config.yaml
init_std_down: 0.00517
max_grad_norm: 0.5
dataset: "wikipedia_en"
Each number is 128 + 24 x the weight over its row's rms, rounded and kept within 0 to 255. Layers, rows and columns count from 0. Numbers have three digits each. The size before them is the row's rms in percent of the matrix's.

# down: layer 3 MLP down (transposed), 320x128, rms 0.0972, rows 292-319, columns 0-63
# gate: layer 3 MLP gate, 320x128, rms 0.18, rows 293-319, columns 0-63
# up: layer 3 MLP up, 320x128, rms 0.176, rows 293-319, columns 0-63
down292 101:136133130085152081122148128108151116150117149151125101136116127116153086132106161165138107099137074161149123128133159187083111131146104113089133128141123150106128134166123124150115139112132060
gate293 109:138119137085123101095115117160143153129123121110139132124114152113119111098119146125147144155167116130146105090122165190126181101144127134130159112129150089123102157122059119121123116096110097
up293 110:093119089142136129173152138135118152148129137136149143117160172155117110123110133095143094121129096137085135140153087139149116151083124140121129106111147113159179119099125152117172110118122132
down293 112:111135117123103110102134124150162154090157148128113125161104095158118184109115141125088163137149164194102150139129101146077136137114111160148064186120103151157166119121132115088117134113147132
gate294 105:134115077084142125108107120115127170156127108101146093101164134176139145165120101092112117156162169137129125160104127113119168089122128120141158106140125112119128135164086080107143148144115104
up294 102:125131123156142152162128065156090162095130164115112130143137131121121115146126116138123113160109176110138142113106105124109125085134132101133111103167104086127129145056116126125122137126127128
down294 107:147136112134111152158108125122132144134121176146130143130120121096083134130152158155127157114120120129140113108134117182167091195102100111163103182182130120177124131065143152133140118147164112
gate295 097:149083173148163142108153120110156121093085094108109165118117104121113143109128127114130147113115106182093177103175113121124108117146096122103149132097081121157119158182124183153149139147091136
up295 092:122144153131127090137143103112121095085124128139160113158111126131146161137136123122092147116116112167098085161150125104142140145145104148064092163135128147155138152140115143119118171145128134
down295 096:117161071112127098119145176143083148093154150158134128152159123161114141132147138111103172136132093131091115142182150150116129127135089165119094162139163122134110151172126150106126161140113111
gate296 104:154148123141136079125106157122105132139116139086120086106126122136143119173145139097104094120126161110161117118116179139100141156121137100088113158142114133111110069088170124114101131128139097
up296 102:120108119114089148115177082100149114141146121175100120147109132133163141082153134172140183135140093117130117132124094136158130117171156134154121115104123137130165138115076085117122123097159129
down296 105:099113127126137132106167168143086080120139134136160084132098127161127142138112141106125149148109113105090096133107097145126131090093093128136180106146122109158157135105123133115107107125120143
gate297 094:094057111071108151155112126141144123123150158181090142144126134123137102145146130103142154125153141140118147144098131139137137137108129099111145119137131097097174111145123131136159179097083107
up297 089:122092168139139120106128090146165161115149148155137135111132107132087107146143135105155134107131144127127129185114143083127135110144092097095145145126110104125129138167157135146094143124098090
down297 092:145096117108125102179174167109112126136151153109119128151110154124104097120159146124153121163118132107121148109091152114139090127101103108152160122146104121094158157092094178118179136139141122
gate298 099:125069116143120125124097087123126102096107138130146134137140083130083159097102118136176187115115117133129136086113119111108116170136120139132150097126118127141133128138141168137157145136101161
up298 101:122143142088095141080137125159125103098139123128145150153122079109070147107110151118166102157108122082140119106120144127108141177139104087112170114135112168122119132103123125158137155142154145
down298 102:119102125144127138182164124143133131092131141119138127094124105141108120094145149151160149136089134103113118103105148136083154108132130146138100148145104113119131125164118147164099134126125095
gate299 104:166146087039114150152122130149104081123082128093150110122150114105143156125165151147125116119161104153132152066139130207115107140132129166156156111126135119116117149130135104125139153124141127
up299 097:155136154126110137118107104115129130123136127077119191119090080193100111158108178166122142123149085103132137118085152091112125107135118102112133127141147136196126074135112115147127079098102136
down299 105:151118141093136145120111146162110063138042130120170159136144124085201166168126146134146105075110138131107137129126102189113120156135075169132135102126162140114115130120120135116135132134139127
gate300 103:126102099143128144088140127111167166148145095106153085132141135117109101130124155107127134121124129121122119097116130104107130104120130067086093105141133150158116128174074101169142157127071151
up300 094:132188123112131145130115176103109111125115161110118114156135093103144143131148092156159134101140148130099180135186130127118168119118150172118164137126123099095138112078155176089117128095179110
down300 092:139125098155107120161132122127145105146114164141114117108125139126154145095152129132122094121132115133117142117145113128148115158143131088139108130124134081098157096086175166155149127147143151
gate301 090:125113107144134103089098143114146097158143110122133120106109137139157111125086143119149161115091134095091179125127135174156133124114129124100138134123130122103133154101100143121077138104107117
up301 081:103124138124111154111111105168131149134133135116110156126137119134120191115131111154137118118169155162190115123179117120141128098143126123201111136128108129117127129164157123170153127098142142
down301 092:114106154151151190126158116151140129149112166086151129163127143175136141112129124132135132141157063134218147107120129127118122098163121129162126112123102133111132121131087126125129174122130088
gate302 105:163116146121088148109128133119136141111096148127106136156098127134072104111142076125132132149088112178126097115110168109083124125125148151141109095160132167123103151135152127133131143128152147
up302 096:119137127120174134138148075106166097120155147086126106125138075096139105113118148165143093135103113139160105122147146157141117103126103131100130104124121152122145094143135157113110091105126186
down302 099:119144175113116125129155099158149103117088109124147137104140144108147095127109086139134119154079115165130101088154135148116109137111123100061125110108108100134099139107180102121132144071135112
gate303 101:136146147146113081152133129149139115118047126143158139094126125165102108151153121103140126167091156099163098119154154130151129088139105125130193150136104150106087120127132140117119147099117100
up303 111:154117141086176115132124119127116109126144121115170122145165162135136091157105138089179137108144156131111119115107115136159146115120119142153132095168097179114128119118118112073134084133121111
down303 120:123134169122121177137082128101162093135164080146099108124130133083130142095128140162167148115124112146148160140120115124098130174117149144140119103081194134125115137103130104152139134181114113
gate304 103:125154096122115153168147135124131133178141113155143159137097132136163149156116140080123123128137101143083100105104121163115131138128110086134088093086141127128089107125128129160193135121079127
up304 098:161102129142111089146128158110113098171145105068160107139141178110106157112115142136166107161175059152112143133174131145139121136112117133087169162125165100105115151144109160131078113126164137
down304 099:129147116158161095098126142124128118117119089124119108143110113116151137127123124117093113174100129118114135136126128020165118108091118112098111124161142177163146118130133115105089158099126151
gate305 112:131090134117146147124109078132156149102094138120137162134104105129107148107135114134156104125131119125177098128111108152149161131100144092138139133103126103118164176132098136124125130150112132
up305 103:181124071138134157120137162118137175126165129125152137106114151128131086135104096099132148104128172123131143120167122120142137108110093134108143150101127082119172187131100155107145094148156148
down305 103:156127097141191128075153110139127176111143098116109119172154124133130097131126103133102196145143138159134101132134071141105105117127168108136118121129146120108110108119128090137156115073161116
gate306 092:163131147124079114121161145115096139124110118141123148109123131164120103107144143133109107126145180041152089124128111081075109162113153117105103143101118167120091135129147142099129134099149130
up306 107:169119159147128125171113165156135134082155151094151143080115126133124119140112098151106122123111163147158117174166154096111103121116146171100120112106103143093115135142133179139100151164136104
down306 103:148113122115172113077103160125155131101155145155145130069138123096145155137123136164126130078118130113136147114063145155151111135151138121142144102108152155134140135140116164128171137171127069
gate307 107:110139083124136129117090120117165099137137121096131129124139121127168132160143143121160159136158116135143104130108123148174111067145133123106124156127127163135115161111096100092167136044095128
up307 094:128107156168142127149140126146158139124153135158150131174103134156072106105107127088113133122092141137127112127090122130130156166153071132165125134117165134158075105121129142124138120188149137
down307 106:113137163119135125126102176129134137140133099136148113097146143116123114116102103082063155094130101116134126082134142163082117170133130125210110120140121102118112113125110148093110092128145114
gate308 101:133148173167139128101120121126128092140105125148167160134108182119076132118167072129091126076108098092148120125128165159157113100119159155116132112137140142107131149114087124126112121139144112
up308 093:080135123096150147121151165086116120154125116174168136124117062125118130126105100122123076127137102097100129110107148121103104143127128137139145080160142151129130132157153154155143133077169127
down308 100:160133150154119142094121108151160109104126130125165136144130148169086154120165151118143106096124104104136163077147114135155138097138098143131118131122125127116146154140076159139105108113155067
gate309 096:139122177138118137131163120133117130112105102135101133139126127128143111059122135141145138106140106138124114142098086128164093127153154112147115148139140151115110128176109088080117197150133081
up309 091:123186118108125125116079129133124153116120128112090126166173111132102113157117130149112164129070155126132179114135157143145158104091102123129149138136162126123119108068125159136110115123163110
down309 092:112099094081101135164098150088134152104117138100091182140132104140119127134121151108142128125081143133155075131157148133131149102126116112123082125113110135086118156099145133122122135092149127
gate310 107:072108142115115131129125129100117156092099100136117151104095105118137123095166132116109166129132149130068123162123117119118118135159100079124120077109104167126143119151125107129146138179100127
up310 108:122123109109126159147092134114113140156162134149110147124122173117148100131177166117177095110097141109120105142117108088162123164129159122114129152123149118166125106132130088090186086090108131
down310 101:116119140107183159150109126144137179141182086147151154112109166153132126120139149121118067143101158124115076104145112138127151119095107160137065125131130134158101160123121117144117136129150158
gate311 106:124139161179126135143078062140130144140186139154158123121105156117074120133094128107112106127134134143133136183154141128156118122124119141150121137156146127130135110142118184148117092136112146
up311 101:167099121095110161107169126149095143115150116118106123139124130145159112189131150108117126084148153133097103151124129121129141126116122140131154117097141100081085104110104085136107137123155134
down311 102:109122113115126123123122174148125125186140144108122093145129105116124134185128133156103105151127149141142123173187132108096116099161124145121120107117121078144138114081140127089117120173164133
gate312 106:107140112123124136151116146114141125100127116103119122115164151109137149102119106090134098122163107125122089163155126083127126109122115134110121097076113116158133113140147145105159138124121083
up312 108:086111128199114094117138127139092105114137155148119151143125123147123122122139183144143109121151131122142152192124134128137133118176123110101118097128143126134085081111166148073116145134149122
down312 111:116147125107159141113136127155146097134123152109138140129124137119103114141169127158145151123154128127117118173132122163140056109126143076154112136092133132141133189066167105131137135088124099
gate313 093:108125086129174125128116109118133128137109133096155166140161082104109119105109127143125094127105136144130117168138166117107172110115115113162091100147146067112142112115137122119126149172071121
up313 090:106157131159124120133157154128109186125135121116121123143063153147128146139151170104144103156130123133130130090111105163110127140136111164107086135119169165143126090116105148143150077090187112
down313 087:089163098152181162138172154114106121120108154126143151169091119109124139133151116124150126132136128130109134121098076129146160149089097159155126108149133157113133138090108148115099103119170117
gate314 099:059129167136147105160130113140131170159117116137146129123117109073150082105127133149102106127097135111126119119085157107160154117108158133084115118118127106104155125114128106097134147199105122
up314 096:158136122095139084121089140169136167137147122144101147091096095150130116139164132175149079110158123158137103126111166148100141153122126170143120153098149169135112134124111154120143091111142099
down314 108:121133098145112126114167142153134112152117128159143134124116170155103136114115127141141167133155142159122126151166130126103106129145149113180122140154128163194090096137125111185136119116126159
gate315 107:164112156119090121117100149108094109091142107114153125148129120114123111130149108098146160076119129154097141177123086122135138139098155129124127133134100136070114112151115158132164128147142097
up315 096:153139180115108149164135107120118130168116123147126142075126147091186127140119104192113132151114108140164143135150114067091124118137137100123139109129100113153122133182137130093131126115163126
down315 107:138114169160150069107111149121146128137119127127112101103123151146131147122146108168122132117165120201179148108106091100146109165125106111112168120109123117153143078161147096159167091126119134
gate316 099:122143184124170137115140155083077136085114133136104153125080142125148157179107128138110106141143138127114133147125145115093125134131138096084107151145111113117111108099142130099130176131122127
up316 098:124125122166075128092144131158155146127128130096123108107086133120125103119134102107116123126115129067117129127118141151111093128111134139187184132119121136114130115146130115095102146109144114
down316 098:173106118162141110077110101120128142097081139103139105130127138102168156103129145098155129112123091116105119092119138157113137113136141132146134127123140088148093134132131139158109133135125105
gate317 107:130115174159129128093112135147148138108182162129096127144110110155132096105127137113137129124104173137177154137156097106128113147090142091105115113127107095153137137168146182157136108090122130
up317 108:132090148166117110106114109137147116106122110126127140100129124177153126063114119119116150175112165112137125152142124176155175150097140148143107096150100093083130089115116118113140153119133092
down317 104:146053124151092080087141151141135141108139134112148167129145144201125110103113110123118141128129169157124130160152098126151154148132160143087130083139081124141103110133135155161124118120121134
gate318 110:138134125092113129128094142138107162143133119167136136089111127125141100169111157138133118137164114146128148165123147102148121115138125108116109124187124142088102109080157147105123110091146121
up318 100:124137145164125162091156135093134102118125121096146127176090127104135170124147125101113132127110098111114121086080085178083137105112102118116124109088176133173135133147116091149128126145128147
down318 107:131141178133105152122134136113138117173158112138130073155084089092136157122140108120117124126106154105125141124138108149137124172172158135131106125146144160159139142113112107166168147106133138
gate319 093:142126124121098119126111177101154148157151078178117109103159079133156132134131084096078123113114111146120100106116111097159109151113147082104097133075120152118117088152090138100126141137062094
up319 101:162138152169116124125138152113174118087145130130148088121120156156108113113163139134170107134105115144130125135156143126157135102145120140092136170127132131139106106142157139147114110087118109
down319 097:125178065138092134160173157151137128129149130114120145109131128119136097141209134146125099132154141111126110164137120160133163139106111105146123109123125106166128119106124166116132097108170097